From a checkpoint of a small transformer trained on Wikipedia: no biases in attention or MLP, 358M tokens.
Each number is 128 + 32 x the weight over its row's rms, rounded and kept within 0 to 255. Layers, rows and columns count from 0. Numbers have three digits each. The size before them is the row's rms in percent of the matrix's.

# layer 8 attention key, 320x320, rms 0.107, rows 270-319, columns 160-319
089:179110093133115124139079096157211146087119139108131096082073065125152112151152124137198144144140060156143145173104130117127124178097103151142171138203109139078142134144091134157169110127138118181108211200133133143063177185103100133154145153076131169104122139174078120151130126148121113168102141132159202153123138130105132125179133076137109181123143081116160158180103114150197140148139104126105198170108103148167091090109179087141169164164155140099143128156081076178167145149114101
093:119108142138124127124144175117143191157130115112166130116157087142140131120104100103086146140079111120104178162071164107131095133128045157173076107157112154137141162086155101090163174120097128135150103130131154155114140076154134112201158156121124140108109105127187188139156122129154128172136099171148172114122193128081095146131120095160141105139133101146116101125148138124133124137182093134112185113139131226209131068158090147121139166152163126110157180130088138141163071144092150
090:090157190107090125109101131113085145113127206168174139088141140156127120075197111095096099157112083143143137157106099071180075103133121126120132161118123141187134145161100118122051106095135049121083145104169124190148048150085126073144141106133088162102166128129136191118107152084140121153110124144161099108130126144140130110105124112177127089139130148115113155136151195109117156128111079124173164060083124113113166152103090127169115120125106155109135109187101140092081084087098087
096:074184165133150073105095127165123142115106087075111148137132163061143118101116146147120142154119170099142060152158129184128092071081096169083131162113139133145165071107151112131167065093130085148137129127172073112160123098147124138135100095036165119108140149115080114086142108127192143139130116126135180150104133073162148158131133150165095113135169225146135096112099089066127161133112106165115168121161129086104139090077122094115140162123151103148084164112055094141132072201090143
093:093139162086162125164108142148136160127141176142135197133102107152120138131122117107109102133144183181145098107074185124132171132087138122155152165114094187157187088122162195071122178088102119107062090172159095136118130077121118189147139099108076132085106106104110157096118136067095117159092147162082070181144197200126129158087150123132121166130095136163078152134102127141083103168129148205157139171129170120160140170116102169182112160144153165148093129137119179144129176101133170
095:147159077151095100158151024147110108175160138172090161141075146209073123121122073142136125077150189144150135175159144143094124130125062119176147096135150092144137155153105155114140132106132090114138127050074157089117113187131111081128174101145150225082156088144118181146171112126142133085178108118125082129115119097153067102162120146160156093123128148130118111122147187063102192152085117115199176109167121100175175145125111144138111182150074160117083151152151212104131123087141093
099:112205169151132082203166117098175095073096160080120122123095104109102101093157137153107161147123120075105163146115111092122143144068112090155147166070119069142126130143147082104213136130156168107074077136171151136109191151145143113152101123125078180183140107140123078159151172129144091171158110120153149084132104160077167173130127145153164099181090188114127122121058111074131109092111121172141158115209161138137117166138200136113161137137175175095111059088154150219130128096102142
090:159077192122223119107122143104189153095144135130160164109153084133129120107141112110069139147108167077122190160096142141134105143124129114144116125086137143069126057185128134114105117156140093129166114129100105168171168124112138104063125193069150125201146084086100125060164134095102144124188133111157126086150172137096129117082082111086147149107130133135108095133149147130098126102142140102125125158156115097169147155146077137155136168128109169144162092219107145106077121119102127
091:156115140127104195111145057106177111152131100134209105095156110087137081115168062132124180144132188136087172143160087164189134107110109172128075147164114154079155120160151166102140115128120110077106140114164117101115139153151136079151105110098123144195111128124158108140086131129127168147115158091093171149094159178149099126116157174150118111183143143104135099125145157133207113154094066148089158133118141114053129158121113138124110157171112160142146061130157101084163134132153109
091:138226168147117117122147118035152108094153193134139159145115085062100139125076116124111173151134151140133139110139122149096091141169136140155084114121203126076150087143141132152131165217134082152129119092161122155148099121137106122145135095169156131093192123159149182129115176103146101104090136044113208129126119144154112125203125152078166085196126173066118106163113148123117156160137117142191141130125155165094135117205120138140180123111082102141131085142117132174121118153203140
097:134119155104182127139078133111182116160088158144138163127132104162126171161164169120046166111111145150160063246105148126136123125117117177074156117068112135155137115153113083138087143194161142110124095110118163155096133118157160157172150054124146115095146112144126109171138102118169182121133130136085139126118119039145195123104109154139184107143147136154125197133191083174084185162113082118100150106152127118137135131178131111161150122140116161136113184141136080122076093141166087
094:132134130108134095104112110146133148173111106121159078119116120169089096189031098087109137114112122170177094119122176131087134081201124110108117134087183111149128101098165076123093150164103177146150130102147105142126126190126161132148088080160106160164141076156113150167177089085160143142136148137170134147105064116133119119151148104191180100124119112121138124138143126089114086163088148157163138148192114188110105171064113126137111113114157119065101103083170096161091129107123108
097:092181136129104087068197149116163152103092114138149073118188169144124160102135134085136119124115117145109197108095101175118147130142082160140132118083102148079160142092150101130110134146092097103109124139116192147096116143133095129141183084132073139120136137138113151086161127134148144139148090072154157126092142112133128155090155093135223130128095090111129141109090127162110096146089153027106130105114089071083130053114136139179090153092119103139069103093075151094121147115131122
095:117092110143116124181141136140162137062097075202157159142121090126157145147098081057135146100104161172129133132083106163114147093177113126199089147153090116180116074161112176164083095045126117053130137093096141144110120157096105102153142135039085161140059087115107129140093120084139109168124099053124109073101176079126089110118086153157237148094133176138194087168157157140114072167126122131144152129156087180100142035070219086131138115116156113125091123103123121065136110162122164
095:120095133162106132094121150110136154177124163133162133080064127108149167129110140096132105111117109182195161108109151089207110121160153132115145108158123110096184119120074095123094107110125123063147093159085162117116108186145120107070150167161106164137084183129170145069151121118116127190149159121139132172167112064113093121107165114132110118156140112081172156157131140210150157134142141165075139171096222118166103154144174124145111131162127086113166093143099131081153143095075133
093:103132136104076099139112092096140075178150188097128154154149096159123079135108099147066157136106062120129178148148108107106154133112098138111162116149160127138125116158102096128079172160138142124178114111125127165166129117107176159162106191167144242051148181147108110136130123168120147179130135067141114132116162130030161131137153130161128066136097089158096122121070158117127130106139155137101186108140127130148098187083128163110158112106143126016132136065132157092107101156143132
093:128143157173136124104143171116179139118101141112090109122138196103143120072089160115134126182150165100107120131120161122103200120116078084095123171089114102150128154176135155098148163143112039129113130121169134166036166198128152150093101091057066147105113117106113112096139113149123173121142113162093155140182107150138121125089157119079130097145128194136133086161193139133091110078135147096125121125126101091140143136124188111146066139126122094063115113134156141080121067110049140
092:082128138125126140124092136085124142074094083092137163134131125179137155075048134167113062156062129184098148137133132125135135035139068107096066097116150098090097130140138116065142099172101173043070145072096140132155147126109125126157147097058161120138137157099078128167133131165113139135083149137098114121188109129123143107136141169136164144184094152087156114106074149094165151096088153144079142167084118119145154110193064053127111143096117123095135136152088166135130072132140148
092:105167098142097130136125109141137149165162151119133173125146105180203107093100119161076155106136146132124088086080127092125074089189066098107121125103062087102153143173139127111139127144139124111188163110121185096114166102182126128133148109193142159140095143138166149150080172092134127104168111089067140095040145129141089123159102102132128169125113115137124106129125138075139121135118137136143087184110101173144199097144168129144130127116100127121113114148121135188104091126139159
095:100115122060125102114141066145123131159079095167132123129135161147166105130176121119129144212083176185135144148090126094093144125112110156124174111185137122176165141133108173134180134073103142094055126117156148109179185105068110111143068149076108111115138087108079145128068129090109133097111116138106166176089127104075096122108152135106116113135113093132203187147105174125115144097092144109177129137115106101080078159160096169175109147080086094144192109058112152141169131169082168
092:123095194107134196166146111159097177158161144090129150112091152099053109130160097164147186144124159137118105085115117102141111165109139145138115088138140107075112101149175132138057065137096211083111136161116154109121157076130150106125104120148146120114160139167132073143137132090127102170101141155116073114058120141158124101131138109165137144117102169128042121141140118170106079089139082136108147116166090119119116137125193156158107131112131152055110209113122097133173144138109132
095:128112085055082162091095167079193059096101202113198124096139097129154109105123131183145091109095106144084159150114134130132158105092080133158124129149110101123113107139121184108130082157087111122127128140182123117142187162134115097134154173146149117173103111113153110121121111166118052129119134124124117112147142140142172170147133056164105093151097093153093087127140195098127094120103107133096136140136091118093149168122123103184109145127096104121173208106126096113115184123123225
096:161089157099187119120051155050112099137124109148149106109120174112136063139084130188102083144141086178106124131086143166142183135112115170070227079094133176119098103171144159142178120142150152143177159176169100117124137143120169115160095083144106092132147131086173104142119169127110096095151099174133099089132143133084116089171159113149193146100137132150166172099116101075126099192119145137127169139164097091132185125080156105111070132146096132128163178147148144130115140158099159
090:119128118179158151135124142109162097152128094150131148098064093136168158160191090097152125091150133137117153080141129199105121193106108142131140100151079176115101127164108178163149124087149168108155194136126159153105088119112138136126130127100108237169090147107154111095157126102179154060099168071126142117128155152133148131137116154099115156109129074165137119173082112143167129125154113107119132082099102141181097176120126194121129197141158116143146136112055130146100090107115114
091:108106136151125150147105139157148136103156181165098128117058119105164100162105155173137151183165138117148122103145144122213098124207150067098115096113092114158162121116105113145121101110155144131180139140110132107109176122087154158182175190116166151181150127080130113142138113128127142137125204150084082118176143116131133143148157148124103211110087113099108161149071089124093143074113113190133088147170138175200164049178143131122199159190061133093078110108136159097182139163107134
098:146118149080123141149126064054139093139164144129145173086086150101143146142179138058168125182125153166119161108156059118149121147133078096117092136122145186122144132128134153173085177144120178176114133128104077112117069176105127141134139062091094109082083152132086099105132075142151151140124088171147106122167113093058152087078123146097137127096071163109117114129101121129150116142140097164085119082079123134171144125159122108117154081128087106090160073149085114114182164097127113
092:091114076153131084104136100080178157103094108154178142136153134098135126111114194128105214112087143111067130118079141185064131252132094140169143152132109109165096121115140138073135058172100161165156183133113141159189108159138109177128161131166096100142079217119139141068140080086144168092129197126130150107176137110098123145162153131116157112155109130148140161130110107146092144125155184109102121162107112116105139092159148109120116141132055112126157129146113206095126103131192144
091:135111153130105076162140228136113111089099124144104171129089081128111100094124085191127109081139093105139156107092144157110131121138145130123134103135083126161145111084130153138108156137135098125171150125116123127167038128141165085126171145101168115135081088136196132177120162153097131103119173107123148135102134137127113110123145078096107112096111115105171145179126152137158116174065215161167100106135144134148105150133103071129154104169154087088053159063142130134117195122120166
096:122156074114112145102136093124114103163151119121040187179132116080124114077127123067141103112156104103135144074111079100116129140169078075126180160167138140137135148161076102145121151143166153113116082115140111105067094083151112090111161145167127101116095135143149079163123124107173129155120166173086107100121121137147124157159111151088164062100083168156133119140158110166083158074136114165136141151071143130171154115105067164116083197130123138097106139125173143113142115105122107
093:133134157151229110140166087152111089127152073125152170124210104178120104101120108132133163141119125126141150120139109073090101179131099165071153137136190151123144129162140105166091117130115142139129134141143161098121176141126150110156150073111121137148051151148157089129211154114100079175070128111137098131108117028162114154102143177138142143098131163087147149091181137143158054109080123155083080142126121155106145093138059119172135098139139060173141096112114107116128105097084138
095:177172096162153152143131104122130139137074081066098129117154128150109166140166191133165134141110134183162124179137112126165125172199117145116121114100144127118074122088070122107156157186147185103131131117141121145194101135101122070099132151128148121080149119094130173146114093203161149136147131145123121090146112106117153132164170130147146106130066112113112154081161169110112134161113136169104116147115112096100163121106185104161090136137133124128135150166151114115123138167111119
094:120118041157149134096124122181139107142065132087182157091113153117129108142119223150129056115092147144125168152160102149139109176148158130137190070184147178104084120176176090113185146069091141153173193152108065134114133179070160121137150147100137121140109166173115143105073122129078143126120120103165153086103135091141140150113106152150085170195165107115165099153102165150071114119191100147119114153101130073153095158143112120158177142127089144113164126154093159160141106109161139
095:141107192134150120100109133105177129120147123123151100173134096136183167117122113145159131148104117156165133087080098121133115101081181121145149125098142110111123147067091169092081113138158073131049149133108160104130126143106088106104129150052151171160072087114112175111110103106167115163108142156050094097134050127140128129088073149127067145132122131134114159144122148119108100121145128122123167098160066123092132085100153169131082131114065153048158144149165152122100162164131113
088:117125121135177123138148139089137130148155131136130095132135077151126108118154186127172095132127129089074077087075153106122127039114154164141113149143095210117065121099201154180121174137145072089115158170087067123153060136103095125162098152139120093089160130117097106120183145122186120177099106109183113079111153109151148150155150162100165188208096123100105166138070150117130110127068088154181117173142172157127114178144120134139087155075156096098137131120164122125087143091158136
093:166107121164086141186147132140139111091123103116097128065145162096197132075106075149101092104141136163158141138096189138154154131125137183106121159075174082083101103153074111132138046162113090110114120112131130140121097086129129097132069127185105143136053071165100084133116103144174154125093148056094136160126140092120159157105089100085165117115112083134132089150085180130170145142140060213093184103128117150073130167100107110181109097142165144172092111099116177119146146116151090
093:094078154145099155169148110121171144148205119110110079129151131116146118156099103123129094090090199046144098114145093142087082155098103112187093135116123091098145073161146105156141076060151144131092177203134147159143145130155150186097078109092117098086158148116124112100157108101140117163142039085090100092134179128076107103135085087146123152133142129161101114093138130113111132159101098110114143123124155140094129139111134171158078092136140100091125145157140110175118181062144197
094:023153208177142126172182120088130101109091099124098072079112088084114139146142089141104157086113091097125071112146088096127181096125117111167095161203116152068131129125128111150095161078119118121056130090200085152147123162171158144100172078091133131156101128168128157127115146148143105101132131079126091135136069115096064150105137180149135120112111096115150149150128112112117115111173093101083116073095074120148191126148137073105147149142162088115072110170127138090178098144138133
094:072216117180134149177119184138114168156118115109064121189104138114137108106104104054137127101148083135199193179132124123102103099140134132098073173151094130158069137105120126161085151161141163144086063073069143149138163098147114086104151134150110067160128107142085062133116156169122104128199129125119090176146111134078174040128152094159087132170060115123129161103132112136085168132091163112118124105182132147085132137157139127124112152202161096141104113095063174161188137138112089
094:131162176137029133160137164122168108098123139132194157131095137091164197138111117144131120097165131114093129108116161177087140121125138166105087104183192159155146084106062068106110124116134069064104142125138157131190131126059131187131110067158133131125128116079138095113135135154129114161191104121094113101161120145133157094152127085053167127121154070143132105181174180196089130085198188144084139094135142156095180117127119148130123123122135119082178117120144120055125162141105166
094:089075071160135106131140171078128170103133195193135085110137111107079152116098102117176158136120114148114132089143188129141165100122118124083137095138149154125082065133126126118184136074169106137062200116174133143171122119125111143114122073090137122142158138116113117126134078138115033158149141104136124109186103061139160123122117143155092060102133145162151140106123122152114161079134176127146149074120161104170147117091141113130145136124096105049086089131113154121132172153108112
093:099134116067166107151140163163110114125108078144112099129165067049143086159154181104117170080102148123084096105152137150122103169134114119123156041106158068164169121108114135107121163144126101171140149109104161136100165107148109116179168118187172139181141119105191143135148103063158135129094104157179090149159095185153116160101085072097148094113170071069102146081143129137108095150094178141147146208128102051122127110161095201162115116184135095085106088103227136131145097117139113
096:135161146146131135123109129165083168138158136129135155113111123057107058165133141095141107145081101125186143129134121164152091186162158124130139220091165115118114052131155165120080228173167103129149143138180111184131103136152106081129138174108123117109144123093090144120119128137147070117086157143106118182153119132136133136146150168131130124228143127131123098089172115163152132143082156074101168115173157109096113177144142127137147106122065112122070175117126161108142129107150211
093:123082137134094140112175167124099161173174137154135140120182126152116170118148177115149121112165187095079163132108120190150085121096060134103079082138133137173108121108084154137099090127165131116112128145116104138094139171185099126172136098096164182185155115114136176115170111146079156137168123098127102143171199084170130155121105145181082143089105188114131167130149154165144071108125163119083131130096163130081144168097129147110072099152144112161139167070107137111130115171125166
097:123082123159129147072121166156189167160130188108115089067108060127089103093174115157145143140113121065060150143092114125134122177132124147069124173100094141132155143142123121115152138139080149113169056113144155114110144153151131101156091126087132080174121136110110123196106131126191103114154094124115171140132121180094129107084166089135163137132084116046119118102176088129159131144124101139135193104141121099066096171134131121166080142018109103151169133120127122127149147075108141
092:153167159113115049115124128156083118167121076091130169096156103096177154202159151151050142184177081151132114130111050128164114121107165142161162120166115109132109115130105109138090082152101141103158091126112144121118109121131113197101140129135145107164153139139189114148112038113103077126124068103142123153116148149171149146114128136137161079121074158145169105190141141112150213070153156136113112117089090120155141134103104116144102114102179133105134168126137099150082079063106155
094:102096171139113116096136074089153141126106092124141102182126135130156140101150088098104131120125136066097136109072132162055174178133095100126099146121131129096052117096104080147116164135131136176082125134157087072140142132131129182139138139096117131112150078113092070150181079164160151076113148133118151155116129105167109077147123129163121162122168140066140145125155146144102114179150155084150116125164119119057129133136143152109221072150147167057174100122166129127145176141096082
090:086115119125102159180128125134103105118121177149130084078131131175144158157130122139195114131071093126098153140128136174115088154154102144137147145100128130136128154085071127133096117156140069092103164122098054126098095086178113163134181073063116146206135104130106176160142142085162111161173071126126117112136156129117075137117112139147057101126104135174129178177154133099156123142053179144159137091114100217126197130071103194121167135127130152128127072118131103110085103122182113
095:130147116144140096192118200140080160067115116107104125186128126143162089191164108138145143052158120176143110117151066075126084134162140192081162159110127179096123120109150097166180177142147134137093108063169141084124135126131162165102153131092106178145134159145114082094114136127124149119095140100151163218157158110071133156119111179131100206125123150142088089111075100156142164109072120138155134122108139120118071117115073122113096130091152134089107164077092133143129141128098151
104:150140167172087105126116100155120072123112120136163097140175106148118121153147131146075135048085157119103087088167164113168087138132149152110085099144114143171177083141130100102166125112102140162186037128132130105089201112195122104169137128143140137136147146101152133143119170150144181150162080153129185138116143161156166115170135095065089147100140100177152125133123166213171092192144177077085071155066095153098119138143146147160087081150098183166138135103154155172121197129133124
101:125131139124163111086148132042115130145095128107155073116136092101060127168092163119168070105126053113107113105155134150138128143099100172107105173096085108147125084108108113153173127117134067104094119075092116137108121096176171120095093157092115174077086087155092115172150159094146130084150110097135098167125158149107101053116137154140092137095070128169107174078162086143073145086084082141144133153135112169148076106095138079174120127112124142087156222121092173087118085099082110